Part of a small language model's weights: 10 layers, 5216 steps.
Each number is 500 + 25 x the weight over its row's rms, rounded and kept within 0 to 999. Layers, rows and columns count from 0. Numbers have three digits each. The size before them is the row's rms in percent of the matrix's.

# q: layer 5 attention query, 192x96, rms 0.111, rows 171-191, columns 0-95
# k: layer 5 attention key, 192x96, rms 0.111, rows 171-191, columns 0-95
# v: layer 5 attention value, 192x96, rms 0.142, rows 160-191, columns 0-95
# o: layer 5 attention output (transposed), 192x96, rms 0.106, rows 160-191, columns 0-95
# up: layer 5 MLP up, 256x96, rms 0.134, rows 0-15, columns 0-95
# down: layer 5 MLP down (transposed), 256x96, rms 0.123, rows 0-15, columns 0-95
q171 051:541568474501425485455464504439472518474462513504497506518518521459534495529507512536484481487508485507508494498481541492491504537498502499472502485521503455476533482478510490515486510515477506484529482491458457537500510497551514478485523475510481491452486479536512504505486466516503484505
k171 033:475472515500539481531425501440513487510497497491521504513445509486527492473525512508482455468511500445505454502502487534471510485497492499495484524490514531509528515501495512517497488496562523458499505509523517465497469489417533511511502505497492510488471485451510488494495536498473478510
q172 051:541500491476490492527511528563496498527525512513540473497532503502475552535489497522495490532524498530466474487469500509514517501489529493512472496517496461490475519490465497503480490462475500492487479560539466481495523456452548532513485454526508492483456508474522495476508502504477457540
k172 074:523537449470453497449505540482511499481457507524507477487528457510484472499536520516465505530518503544479485519470533466502503520485513467536532484482499484470511497560472483490483496532478501505521507493539497477519517495498458492438515475456499472496508462500529481509476507516499489477
q173 060:448473511505512545495535507551497480543490516518468533514464519537498501465489487466485514456477509520452496497509504461503514482498433459503526518485487584527486524490515486538504487478495489530504503519510510485476498501535497526513498505499505498501538495479512459485546512503477476526
k173 051:468460483514536487563501491503472471534498471487497548510528462491484506498508481546508504503512541458486480473512510465491525482499506470480448507455498509476447534492508496469511523481481504489459529517504468520508499498532524505547468532472503538544517483529484490520529477507517510527
q174 063:508520483436478522436519526553472531511496523533476520491523528523434515511478475483489525481486543492454498479456497429510436500513479502496518508508501533478474523508482469502497493493501527534520498491526484487476526467501485499487511510548510505478490485505522500494492500502482474493
k174 054:459493514510552484555482518556454508464490491490524518517517540438473533485501491505511537472484503416506495479494485462486486541527538489471505464527505509487473517506504505489498518510506480520488487505493531541485513505493523532528509496516475511488508465501481545501457491495482492516
q175 056:539549467527502470463506520556482491520540474506518494510478497511483525492501508539467505558512502506450469496494490507489512469461520492525527506513455543489506500523513499489466503465478499488494516536544516476517521482501516519472532451541508496484526513467521492514441539501489473509
k175 053:500532513513462475590405505504504460434493497480524498510531515507492519498503483521497499522504492463499498522499521519478499495522471483515488480513522485470509474485534487436516513468508482486440487484484509515494488519499501501476516485478513499504534493495484510512439474496505523506
q176 118:503484541495514511460491486470466462501495478519506521516467477478518505439521516498520564522530480504483524552458486470522513513524496540465505498506478479484485510503482517529456513497464530505488473490483531463458480463478502496483487509499459527493552491503457504465517523462472497510
k176 129:510475547497516513468494487472469459506497478522503517516467484479521504443522520499520563520526488506476520550454483468520505513517495544464509500504478475490480513499484517527453509499460533505486472482476524463462484461481503497487483505502465525493549493508455505466522518461465497514
q177 125:459528481499497481508499532506511477515478509546512528463525470483482473476486540506535518513497486507545472479522484499490481539501458489502550527487510474494491499468525495556531515480500514510495540459472449518477483481515468548544516452513522557507472506471491479478490493514507488485
k177 135:463522484507492479510501533503509477518478506546504529466530473482479471474494540512536523516502489517545476479521484495488477538500449493499549525487512476490497503469527491557534512478501517513496539457470450514477488481522474543542517456512517556511473511470489476480482496511501487480
q178 113:507497503475512507479453524503519516488552529500503502492440520499507550523474503500452500497473497515476515540478496531469509553503492540515490478462496518482481528542534531467514511499565486478474486500502501480458527478506491498513477470492507545462496519512489506497485502576500518512
k178 118:497500499477522513480464523497522511488547525507500502492438517501510560523468499498454500496470501514473520534489495533476503547499489535522485474466500521482476531544531529469512508502567482479465486504503495485458519484503482499514473473483512542463493514513491516498482503579496519511
q179 110:496508544475493558522509502473469480516479509500511476480484524520462496506519479496491476431478512492462554481521508455505535505495511490549488461512489512541467511467517505509525491477463487489516497495517509533494552452505521500494501511492492513502565489453528500506502507484455461478
k179 115:503502541489490563526510496464458484511484509498501475473476525516463497502520477508489470438482511509455551478524506456497536507494513497541485461509483517534477504480515510503533490472458492490511497489515506530493554452524518497495496512496481508501554487460529498503499516487450463463
q180 111:527507527500525466513529499481471499542515486491493472483497493528521493514493501490500492465476506533501491526518502520446439493488514476473502564529497497513485446527511545471509480523507489496480522498527485490504486433486527503511474484508523536479495516513498530543476455448512453539
k180 121:526507524504532466519534495484471502539514481488477480478487494530518500510491496491507500470480506525506489525523502525448440494489516473481503561518496512509479443529510548477508483525501500496478525497530483486509484437496536504502473488498523543470497515513497537537472459447508456537
q181 128:536486464480488547494440534491523517476511474483514519504525500502479467480479541496509545505525480489509543462556582479492535497521526494472453528515517488515508499477527555490544529512480468498497488518512482488469503488465492512497504488516485489506499499521468502534484523473485488499
k181 132:532488468479480552487438533498523517477509477483528523502527497503478462484483537489514540502526472495508542468556585482489534499518532494473454532520517476516510503477524550495540525516478468495505489522507487489466498488462494513494505486527490484504506502510479505531488521473492487507
q182 130:533532476509531505450491505520473466505554514558484474521514482522532501542504512520512516464510502531526494531538497454469518489463463505488477485483491494511468510492471513522518518529533485523523495498486470507545520495480516481534482506443503503494479475499532549486517529494491556474
k182 133:529535478513530500454491507528476461502560518555487474520510489523533508539502513516519518467513507521526497531543497454468518487467463513494477486489496493514466506485469510523519522525528483519527492497484468504545522490474516482530479506444507506489480481499529548483518534493491556482
q183 125:482492535460521491498483485501517540530493519503469525518476468483490554565474516492517519496535507479541531485488499526535474540534479517550488502487488466511472490483490497518518518480518511492503539448486493481549558518529536520502493495514489501514460496519492459530489490452483496517
k183 130:482495537469522499494485480501515539526491517502468523519476463485493554567474513493521517497538500479548534487490500530535474538529474510553487502493481459510475493487490501522521517483526516494500537455492496485544557515534541526505495505505495504517459501519489465528490489454491496523
q184 123:517475475489497471495504525545482504525530479450511490490469544485516488525517508450495512496486484495546533464485504502488477527493483486457511482467477495511499569500522492536510469531518539520546487513452523477470498517495525540520462488523500470504505538484553524522510493523471499526
k184 128:523477476506498469494500526546474503527538481447507494491473528483514486519518508453489513499487491497547536458482507504490486527490482485455512477467475496507501564506526493530510471530521541515555482515453523475470500518496528536518465488519493473507496542495555515528510492520469500514
q185 107:531479522486527518494490493519557552530485492512499481458500525546477500503493476500496535487495493514535514499463545494506514508519460532495524539476460506506510517539453525538444471483470455458513499494459495460492501534495469502465538524491510513492506546506498520486489491521527495512
k185 115:531478526488524507491486494526564554530486492513500483463504534542470498496493478497495535488499480514524513502454549496508517508518457538492516538490462501506513518529461523540444472481469454457509495495457497463493500526495477500460534523488507514498506544511495518484492488521528489517
q186 121:474441470494487526515520523525552479487497513497498510504498503523540487506478536508545509523432446521483497491503458494507510533488493469491430497485541493520500510521440464454472493482494488526524517479481538479491506503498506476459498458509515522510504474500485515540489509478504498483
k186 131:471442469491484525515516523522556477487499510497503511508498500526536485500478534510544509525433448522487500491502461489502509527488497470488432500487542489522502508523443461451471495478499486523527523480475531479489507505505499470457498462508517519507506475505485524539487508474504499480
q187 112:506482529492474471506517502477526470485482505432500514454461500538522505498503452515499511543491516498497485510494512502464512552510495539497524479511511504528475509469557518497520550509503508537532463502495498497550481464518504497466539506490512472520523558521504481466493550470517509511
k187 118:506493524499478472508521496467524470493482499438499513453458501539515502497505452518494515548489509495500487511495508505462515554507492532498518477514513498531485510468560514504521548513508509541522468508497498503552481461505511497465544505491512477513520564516510487466492553466520510508
q188 126:461543544496506466503524478501503541481494492500471482472510492466569497503507493502548517488508505487459491523515481493473488491504485488513478465517491489469507525501459518517533519458535454478527503482495537532465489496498512493513498486517471447534483511500490498493522538502464416498
k188 129:457548541503508469493526481503502540481489492498468484471510487464564494504503492495548519488507493490460492523513481500479487494506483488510477471513497483467510524496463518518534522458533456477526503488496539531461492495494521497511499492516471446542483516499489488493523541502470416502
q189 123:494495498457517520456466484519497509492474529484499500488522512502497521520494559531458484543500485512497492489499488499524493482520484466546515527500500491546486478516508504498492508545531515561537483554500496534515454497526496519474481539533476486533510461504477472494542546525487461536
k189 127:495496499462520514465462485515496511487472521483498498489515517503497523525494557536462482540498483513498498486499487510525500479520488466545511526502499492549483475513511507495488508542521519557527483557497501534516452492523492522473477538528472487541513463515466468496542546529485458535
q190 123:525524513491473500509518491513481484474509485459495458507486508487494473473542520430515528478510515483518455466486513561466514518548532500484506510459477486488462463508475504498497513480507503541464542511516495555506551497507497526535480536478500536510517527508532505464517482519505514486
k190 131:523525517490471499502516493515479485476506482458498454511492500487496472478535519426518525480507517485522459470486513565468520513554527494489506509465483479487464459510473498498498511476505499536463544513515495556505552498503496521534487533473510536514521533510531504465513481519508512485
q191 114:515500487536451541477507451486491528533493473542488486539478483527528466510480513461512524501473504512434503493504480518528493491502537505496501536483517523521540493482505514491555530486461523524483544514518490464496496482480525492513511499476484453522490513492496505492541471574515510503
k191 122:518500494534459532473507446478477527520488469543483480540473475525521471510477510463505523505478512518433505494508479524526496498506537500493501534479521525513544491484508514485561529483466520524487548511514493468492501487484522496511509491481483454528491512500494502497543476574515510492
v160 085:478542475509461482502485476482505534496474502528490494541531480480484493499487538531469511495541536506438479499502485462474501477481477487536509484524485508469481537529532551482474487498468510524495463485547493474499502516514507478542472524490510454487475448507499468511468462527495518471
o160 099:512506482530511491517498493526518524491490518465537512486443447489469496509520498526501534525479533479465520488510503466488545504507447510506488456525509516512505525499486510476494494470507509526515537488542474487487451518456492442527543501511491564503517502482459501500487516499468452529
v161 076:494517512523471519539456484516479485512488516473499551509437537494521519501490506494520469522501499507522512491504492501513489449521513505490512456462493487489563536476507489437513528473449498457452536518492537504476543487503514488497485478493491508481523498507493455503481504497472547473
o161 099:577530486519537516521495488508515482496475483522505505511504527502489479536532538505453508515583522487515497483498468508489462507529479481510493478460524531463501475553479525537482528528505489511494501497525530484523516474515522491515497523474464536511506479480461526494547523483516502485
v162 097:508503505491517473467525541519532464531520505524503477481509537537479530484501463469529484501484504513518510488482498501511480499542454463504493450521488496569519482506505451493518409524522504513467479497489481541480498481480501530476485502513508502544498485483494515497521476447482485503
o162 097:465472497526494543510501511486533516484524547488521476472486472506508511527515531431456507536487525516526521512492526514484511487514524459440501468488537519543493455512496478508493522490494521518483496493502476501432505449484512505505484491511451485513475482525506485464453509517529514510
v163 122:472473498546465490484427503466515519518482551502488539471453495509546523515455526505497464532499496521461503470483526536459498523498518486512462524456499496535513512499532549482521507533485512478533488502510484508520540496518495523535497518489511498504482531514475497483512551509480509497
o163 093:482499474524473496508497495493546506504518492527485530467564448449539501492522489447505506499527499544497504476482503543484508489488495509519506522476449463474488458496468468470475502503514489516497524505489518461481510552471538470475487479458490514506492502478498513514514515563505467481
v164 095:504480493526477466545451463497480491498430491476488498527470462501510505499512504531515504543511509510491492505514486483464543497521514496514446517489511505494536525501501500554522557472478518494471532514498482458518551509481488508467477549517502490495462491514482468506500536498492535456
o164 099:516501481483511534483485474485527484494488480524440477525485531513508486474496461505490487541499499454530540510500476465442497480524534477507527496515474487521519546513450478519475485493485483484473481537462489458457511500467499480528496508477520504509531536447550492508477518495488524526
v165 090:501513519493559519469525520517494516516510541476509543516533516524528527489498462462503513489456502492543488482492514507514458456542483536477485497501484495506481500493534465486541482555556494500466504509494502552454442474512512496522491517474504492526491529496508464485516484490486466498
o165 090:540497453546527534490512494486447536495557481489534485476529456480542458538483535508489464520507533486501471481494532513488493485504512509507492531545530469501523482509484516507477490505494490454495496459488492528514546510495472504478496538518523487509490479528494493556477519482474530496
v166 099:513441487467536502515539495527543499512534512459516520463548538498503524498506457464518498465471517501556512465510520525479442505535475507489490511447516482511507473502482467484499442475542457504478492491487540532506494509515504529499510535497496533526506501485499487491509490502490486486
o166 095:513457554478488497500472481506544492518535501537495453508478528482533481521475485478533515517470496536520502538522457488499485534504493475514447504506503525502509452429466528459497509520481473478515489473537529488493506481508469478489535508549519502468504516508467504512479512501525476493
v167 093:496499492467455495508515503519493539463445510469500501470513493480502460530497563495455523475525491501505497498485478473533519581531534445506508524469469520488470521511503491480503513491494508525481509483496468480535565511513497477493500492504492483511540492513519457503469511542492500478
o167 097:497509447523486486513507552520454497491479500520492510433501501527481496509471486520509518463468478479472523530497477473478469486510533515469473502453457499499486467491488541472453480477503484489510486520511503491509535499508498443530455524517439472527515456502515500509535497479504507503
v168 083:489482511478512491473511485551506478475496517477498483496511459485480524466515534505497484479527484470508493513535482538534505445485490514507496532482505478432510536499490452503483564527532494473455553492523474497511525535475476485460529549492490533499491487514479492510510523512533495476
o168 098:428488492510499519501502503494467524553499463519491487471519541505453498477500540449516486539511490489457526536553502510478520527536448462493499493501467479487506485491520531538544481499510478510508534523514537497511522535506506509528499507506532525495464494496508498521474499487478455472
v169 098:510482505482542512500472483500517504523513531504488493548470456485532513504492475475486481511486481519490527518531512540486527459470523525489456521514458499555561521491498509486555517487480497436529512501500452496524481507492501483527470538505493520495456541502484499475532468476480490517
o169 094:519461447510485510490492499513528506525536532506516506527485483478480488504491494482467469507504497532493471503454466505519512484486484545517500481529442509530481539510511515545529472489458523468508509534509505497534537465553481446508499449504499537490493537507481479508489494465543511530
v170 094:435465517558510481557463481511529454497482488473504560488530530504513466474489501521500436522512493491501508470476505528500539499449490494511485511465504493509481500498520483486528477474483492470507520509501461535476554493506511489505459521510506504494513466492517451515493502496474525490
o170 090:481463507542519470432501502525503506552528526488507492495535508487535468470522475554458516483498496478537510501511457480495487488508457539505495489484516511509499449516460505509520514505486442550441488522508463481503496485461527517498491483499508494485469467498494502511485469496475487475
v171 106:506490500496465452540483493525507520498449519488500535457522497465494476516526520501486542472538490481538469504504526501491487482448531505493505509485494500424532537484453499466470543452495491542534501503500516484512521488506504479503520519481504508516495547509506488518466525518532456484
o171 098:477507465505476504457548516462513490503500495494491520507457519502489504516503500520495480496522458528552469494525461491463514495506528495505455495460492552460502495503535479507532461507474508529468530499517449557509504492438497512517539495526520492467518508493500540515518486519547517490
v172 094:526454488470518484515562498501479492498504544504499498475513536535527465517516508469514506542477489503528519472514476508527485513534494542470501521512533493524518503491485473460492511484521485534531450486468537516530466502520499526517541436487508524481509527505528548480488481509547521512
o172 100:497471505488442527474509482482467507526505508514472517504502472529475524470515524459445530506479523507468460512507542475541486510509502499524525473504503484489501512480503533526485470522555467469501479462518480486465514536482487489529536468486483543483510491518501539490534485475528530446
v173 118:515519490483452504497499490496476538487435514496492495546500463494501439504509525511519541491522483497480474508475483497491481521475510475478525510488503495454489533521460501523485557542483510512564473492505538467519494514493473485443492457489488476514491467517532534483478517495490468481
o173 094:538538521525499541510467516503502492514497487483533518515499496489483511463511490505509495502486526476517513488513442541502508510463501479456497489470440530485524528506502500491501500504520490471518506490565470519438497498534503509428453514535521536499469461532534523474493473507502497488
v174 086:532514506494542553542561482502508504492518502539493485520537487477479515513502413488500510480538501492543502487495444479525509469515489479485542512518473503506486497462512488509474476477479476509446491465497529499515464504479514479511476458528507533503499522496482527494480467477472485514
o174 093:524529491514519563483477511491493482486531493515521491489480505463561535489478499528530507531448455494427494451468476509484538484499495486490513471493507492487488498510493501531538491521517509504496513523477530504505475459483466507526461451481470472466512497503494517512536473485479487458
v175 104:525468514500540512507577502473488504510535470516512451546560524475469492496513460491513502492506527491486539482514497510510513473506501530482509467530490507543529458469514489504521460456488509500460488505524494535486468502493519532528459516525498503472529495492508524499542455473504488513
o175 099:455488518504527493457476503508486551489483485580504463480529489490526487502457518510502502495533527475516516507504463489507515516529535508484514493483495500523500489511560515539496529459515498501498483499527469549488444519512510521480485468453504540508536522515454488502513519457512508524
v176 075:471529516487479487481536498518464501488521485511508478501551546531516549491524482462455490476469540516504490479486485471498503516499496499499570479492485508470488471506533458508494498489532482524467519510535579502521529500510514524458530489480501502491500501501555461490489472527489490526
o176 098:473465536503466490497483515518499491494468486472526558501471516477527510495505492494510472509446528514459514491498505471501509514487503511475523506462517487492524467484487463581482558505460498491501533487513490520559484510457498463470477541525480536527472527524496508512470509501481511508
v177 095:522500494544550503499504491469465486511514515531479487546500505545518499541508448514521526507487514523486499486500476492493493457478508557477446533488470511529501511507488533523530489475450474475524477493475535531499487493494503518556439529505481533503521527509475518501531478471519508496
o177 098:526502515496485533507539506513501498489516534458527499530475492455467508456453535536488491511515515520491544503505479522478493490526555521494537491457525508479486468501507543490532483517522447454453519511509542524490514520494525484520487487483512471500540520517470464502462483516509486539
v178 064:505472517463482511519428484494507496476508541512506538516515500506526478473501513531497485508473515502501496515486528470486527545479512469501498432495507483519447539517483469482464480442505484474490506514500446501520490487501522451510540512484489480453502514507518516500523560500505460504
o178 096:496529517505533502535528447499473497487516532515528508505526469506518487466500499501476557504484464555507503505497499459513491505464527440476434496462498457514527522533517529536492478457453530446517509514518483469508491520489524496503513492509521521503467521497487520514494500534500515523
v179 095:529522509490529516507535512477486484472500464534515455554510477476467513523487515539526521512499494473417526514492511472518556490512485528500486496457518501520501526502517528530531493490504478456483509489517473501476487502480506434501480526537491500514524521498500541498515538522509464537
o179 097:475537469523524500475517526502508484518470477497506461525534518488481539473524532487524495530473518519504491419495553492500500490491481494498492542473494516504516523438484502502530496523526511513443489521508461460519482488544470513533504510501495502543518492513476520483474539486514522549
v180 087:480517497485490510467525501548502545484501486486496535454454505463500488488515452495427480477527479502454489508545521500470484507446459517526475542488462500496504517518480492487471503524527480501542490501497516459486480511491505495498571487506506495529501537500520530492494488526526496478
o180 103:479535504506486514487468511502466485475498518497505526486516523493512489518497502505557529530523509560484527507495497506474474529464531475531520529529503527495428524502482545519482480534506524531510441499559503485518513498494528482460518453511505528502523511495536496513453491462514489478
v181 069:503523500490516486520508468528472530509499524454516482543489494502506512499481486489499507487437516501530512519478482518530476462505523499486523506503496463476500533505452453519506515515500489491533565526507484501521563491503562479512553532500502497525460508491520485515509557491456488533
o181 101:492488503541513477496483485531479505531513497484514516480507477531530525468519476551483520495506547511522489484529515537494496515543522476460488536484501534498507554518520474535498518486484530493520507533468556461477506508487501496528535478558520482545525509490447519501512490468541485485
v182 110:451448527517520507543493481545489530487475560499496510485504482484515515510522489528498480489545480481513494502514515485509527426481491491499492545526501501490499498489468531467500532501502480470473485495500483477528450509492503509534478541527518498482502497498454498521535520548566495474
o182 096:476526491483510499505516474515455553554513490496499543544460482498560476460546518481524489536506504492519504520483538489511525535528512522538476496506508549492490513531471511489501509483503468488478486501538478495532514433526508503539467513505478504498497520463474517464504491538518500495
v183 099:509493500510538510526516508518527453473536537479496536457486476490508515501491500518452444478542508508499497482530507541476514528501469511499508503515507505534493475495508489463499491445520461463508526476497452525458455501525520503553497539526489554515526532505484510517500464489511477516
o183 095:520465514516504511491528548479524531454480501491507513540520525534488449451456490505513480510496518527465499481546532533523509534503504498497527452506508502486493461528490479505457464501486522518522487517484485477473500497533530460489487519494537457501526555518457522509508473517490485470
v184 072:459475501520513538464506483531480539496486485485492504505483461458519561499455555515478496455506502515486475487496520495478452533546483520490506530499479498504493522519502493485445507491527495482493539487500559480502463512504505528511462525525511552518550503503543500488501493528496503521
o184 099:514509540467525488469469555505536521496505496475471502493514469466509539535477534517489527534502474506521508495547532496437473525490523545497495501498511502465536522515485560538516489489452518500516453514488494509501471505505499459497501472502453494503482497506503504535535521540473513477
v185 067:541497483436511523539549483490479522469531500504488495487505500491463492511505522503497481505499487498542512486521515496523539517539487504521472522412481514489458482490525538512530508440516484511523482499503461521495463502482522439521510485524504491527497505497516551464507490509498521474
o185 097:477495493487466505501517498479479498482515514462502458483484562541499474475514487475558483464512497516489457486490442534479546465532475482497488499496528480473502491537489510485477517480462539440512467467525488512496488514505508470540497497480483512530505462511498527532501520473463500532
v186 104:484491481532466463558499505542475515481468493473498498480526450498490497499516504515481527497513491503505470505490487473504507505477529463513491526490497516409506541532471505472469549498499505498475524490514528464514511518499486464451520478492485487496492456515542488534444541509499495490
o186 097:532515536512527473488513466485481513503498498490544477470528481498480499501498468503475476491505488523521535481566512507519487525511497507516517482499478488506453516499559494476528535507505564471456501481515507531495517455478514447516506526457487480512509513469552511469485536501485498448
v187 100:509517516483515471498483498516506495493453548472506490502481491517481524481438531484504524526503508490537463501490505510527514464477523482480498524503513493409506515515485504497499572533502514532522522506522509476553513523511474504510550556489513504517485501517521465489504530521545523498
o187 094:481497498496543493506513544506487508527452517520487461488496492437462529473429489503483496516497508484513477504500496519508486485481466486506452493536542515463510493511467510537546532505497532500556518449514502478484504506501531517530498495498519508528530514461559504457498473499488500502
v188 091:551514520534498494481487497469453484501512500525493418559498498493494487518550504495515545497477486511504496495557497495492522467535507540501462485538503498527541458519490501540535497537455504496494526505502497478485525503481501519509445507529504514490481511503479528481533502477502532477
o188 094:487512533494472523503538487499524537443488496469499499466490507442503480507506448504509514514507539483534497496512500484525538477539473527515516473493535465486500508467545509495517482503457489517535505538519488467513529519497481518470453487511497458487467497497531520469528554481526545498
v189 104:487506479520465473471451497476512523487448499505492497483474457514524479481489547502456515494499494498472497505470529479517496526479522456500505539486502502446525562519480532508500555520443500492530487486493491455529533497495478474472549497472489494493470494518520495502507544533479495489
o189 094:511500499508525469475504486499468533503491517527495467492451486484463492462509472482467459526505454472481478501448520461506486496501470479468502546474520512455515486482522462501476464480494516523488482542561532492494482504499543505472493476495487451470500477473491503552464510497491496471
v190 101:466493503483521482476541510568502503512447513459504506476526530514526474474533464471531519469467500498558490486483485507517450528538483521492525444541490481468441503490473463517490461509532466527490504509485525509510470502504521490515522493463504512520478480487511509511493505487518504504
o190 096:497488514506488501498491502489511491452517500517472448501502511509497481511521462505484501511455479493504556486493492550568478540534552526516491470529475499458537502529501544513512491496502544513448548519527538486517477511515528502522476484523513514494495445509484508509483481542527520496
v191 072:513473507425528532519563479531499511497480503514487518462507534539480485482502482470498524473550481522492490496528501509465488516494471542493517532456484527530489524452524502463500473521500467535522464490445494483508499470491507476469518501488476507477486483508501485479462508507494453490
o191 099:540518513481482492473498444496473541488474540512468485509525543480495491526450529473490477491531476512479510484509533515497483498507466525483526484467462485471477531505464451473528491502505497534517511489496454487498525482460478473479505469555534547531502475533486503499516531513490522516
up0 107:491469506464505521495482534529519545502492552512493490527474514499507494488543540494462501509504520506451525519550503493516508448520506466499510523566478518487535508520530526497501524545497458478494521477500520558496546514557468494487485497516496510486483489504520514482447494493483482517
down0 103:498448494536517520467486464546506513509514477509503512483496534481481494520473487450530542537491477481499481491546491473527524485477509523515519498484503471507536559488490468471494483497489509458502490494447496530504540532504538480485513482492527527513451537489470532536528478472519532504
up1 111:485487505510476475557518518490488498496492493460465473528487465505500499490530480434485474443506506529490543478472501519512514467573513516518480501468505513496518514485467481479517479542480501465525519476473484518550545508515503542461530516510490507499509480501524494528487515463519489461
down1 105:515474515518489472528426505450491514481528533561534514486529474475538553490505504519504497529506485510503478511514494470488545498494505510473457519540542540551504486458514526492528500523524513503516530517469512489509501512539528507517475503496514477496488485503539519500513449514531514487
up2 116:494469504490541475544521509491518495477530526512465532505510523484509495463543541501517516497479495534532497479469494449527443513484506499510515495461520515474499462491519511456495504531512467460518506487454515516483514495530479493501508518539497577513530495523543520453518476491490486486
down2 111:476486471468465528530551520476510488538507487481462487534481489517492496499517493501524490525482461493544482515530450463556500480499470482498476487489549518524519508491489459496467522468499528521487495534512495497509522517547517503496490523524443528513497528560479507510541472518527493517
up3 093:490465501482540503564509493519482491468520449496463494474515490474494495503545535554527486510476485516480520452504488477451508514534490496519471478470496520549459500522477489458496507474476459470511510472486475519495550498536512521493478526515506515521500449493486529474478493520488489478
down3 099:491494492453533527467508500530492483513491479526541479492468544507521497529479500460507473541501507498522506492457523506489546519509481507460506522486500472539488506498563506515522470530551511529492482493493505472505476527524546472486498544478469490578488494461506480497528520486479492512
up4 113:499503503536486523532536454493495529499533496440476466477483498488540461494463450512489502488522482488487485459496497487486514474437528519540533520519506531468491515546529503514491510542475502525517461496515507536480514516495491494508445511505445498503462531519506519463496486494512483486
down4 106:495519490477494538564495454493507474515499502440517507516492492543483507472529505499493504477521503521464526480467496531491519514513500519509446511495501559512439529472470502498487506514505482509526524505488510534547476457461467494503519542495493477483528494480467513528507541501447484503
up5 095:481466513489523556539523476484487456468501491498484473492477498490503480497496469507507513510504514531517498504508531486535498494533498511472542483551445495512546482459498499533485499501517513524538505514477517442534526497533468478466517561500471480502549476520514472470510489523466492526
down5 094:560515485499490532532508532461512505479501535483516499474477511511492450566496477519532492492506499495478467490494502469487473499496518493466528517458500456495515527499465505517530491504503457463550494513501542549512506466486535532514523525456498444471512498500509479511504496500555500494
up6 095:499469476504490507478503515522485459483465475443492474513466450492514495511499468476506498522495540531486477511498480455477528532450501488443465530495502493477488452510502481448484455519519494472476524501508489479562527522530480518504493484509511526471510501515555499513509529503468484505
down6 093:505472499461512519500482476473449477511485522496486526492492499475498523565517503496513458505476494456498510508454550490541538475507483491489486481484454523526504464534492478470496478472486482503472523471513503537529557491498528477515527539455521486446471502478484523469510500511478484508
up7 094:531460465481544502475489534514516514493519536539497497468496508518507531520498528588493489524484551482491512493498529497487518469477522479518495525524497534474496496507532506468524527540497500491505526502509470504519457505540473474481495476501498507522510436506505474556447525502500516503
down7 093:510494472453558520491544499521549525450459510451471514495518546477496519488510488505443520519500533523511475498513464529477535531524481506467497483509504491519533489500488490489460499512496477508483496538515478503476468504506502526502521478480445476482489540431514495515511504521494517502
up8 110:514489495487495496523514470496496511490505493491489481491513469483506435563518474487506522484502548519514493516486539483447546517488485500445535495500506504487534509514476504518535556462505483527533517483496439507482499528495495530493507531506495492474494519525503518512546508524442562504
down8 104:572506504504517506526461488471490502542503486500485578505528513471473480487517507481516511482489442491524548451483491502525457508526520510480478460548483476490490532513521479516485542513469504513500501479482509524497514474484507511447515521531542499493528505509477498457530490483485481490
up9 105:509485494515529495506500506475502521480456513526487532485477481520527522487475476503519525487490508524529426537483481508508520447491468543470541515512480522495490550511526578485521485500484504490538487477481507506534491480529495503498499499533499458512576504524522483468482499480524497512
down9 102:467501464507505492499508485493559502523497483539474525496510515525479482507517489527510490519547501498531555493504499489476467523442522478470437520458503538535442486497527492480500461483532490487495491481493508495461461542504500520515522496510498513445464526507507528545521492520497508486
up10 112:529490472431464511512484454495505531502503480482484497498504517489511555448560517469466458514489485524467515470487493514448487483492477487521549481536505491508487472517515464465486505478504505480492461486466478543472514506510515529481515531489492489472542506518520488482505491455490473510
down10 108:524510468487529509488491486500500518461509538476496531538506505481500515513537455536520518462488499509504474535490507474507519498503521504491491501496475472453452531533496445469482511528465493464511500483499509525472526497432477464485483512513528535491560539550508493487530513481511464521
up11 087:458481483541529501526472486539516458458515478520476524510496490469469509456521479530490474433551483496505527472511537484474533493475473502512499487480471530504516513493502523496515500507455498474516463459509470521482513515512479532509509527519480495510508470493470523448489493514471506441
down11 108:451503517478533530516488493506481520467486505505486507495480512493506490507477489536487482496548443482487484470519527502493488538533510508502459502507475472528508455523489548454502486526490501476530537488504458504487480500516493482487471537489509474528478508499447557464490519555465456468
up12 099:522488530491527558446514468540502469502446496471494476489495496502512516483507500505497510466513498519470473431512508464510459498542532484469494478492478530516481545492516524514518461498475501478516480485470499484509515522485474553520456555490493485526492484509505506459538501523517475490
down12 097:523478499493531466430456476527449498515527484468475492484471521485500516493509515485508472498517473529487560501515454486528520466466471501555480525521494504504487530503492474522488504489516499516527467536502548474522525511516516512527491483524524520480487512456507514478544490491496443490
up13 096:490482472517466542500493538500507517534488481526483501531477494544485498477514484513472499499488510509496535540467504497485443544519466463477513472471494505473519489480513551448486537522502481530533495472480473484429508491533513489472477537510526503492506512521496498550448518475495492504
down13 097:468457539534507533501479464513500453530529497467493523488490516502498479509478477534481505499514491528526509505501477532528485493512542546468497497510509501508530488477518448504475472468485497539499460483483520505526467525497541419497533474547513468500463490476538474521519484501495499513
up14 121:497484474513480492493508529541523512470465481516481502446491510528492480502496541502451486496449514488539520493482481484512482484522499461492489434483459531529515506491480490478485515468491533567470505491465488478501529519523470512481481467485477509529512497521487535499476507543440519481
down14 103:502500500508474478530459513494521511522522495565483524503541514501486515482490491474507474480497516481483491547473505505546483507512503468503526548508541482502463456541441505508485488474490500512482535524521482531511496450486509563535489527547477502494485524509495548501516525477470487526
up15 115:560496479504513524558507524486546522466494535522488466504540505491511469471500485540554493481536526515516497527514507451438509511477478488464488487530489526505512475493510502465493507511480502512509476499461524456470481494499487541532493538500471490528512466514525514516472508523533535495
down15 108:487502502532510514490531493449490562468529475483516499517481529474501503515558505480485523479481518475494527492471482493524507465516494523490466515486511511522561538515554481444489459496486521491468494512497474494507535555523513503473530533482492467500466503508481512476495513463514492452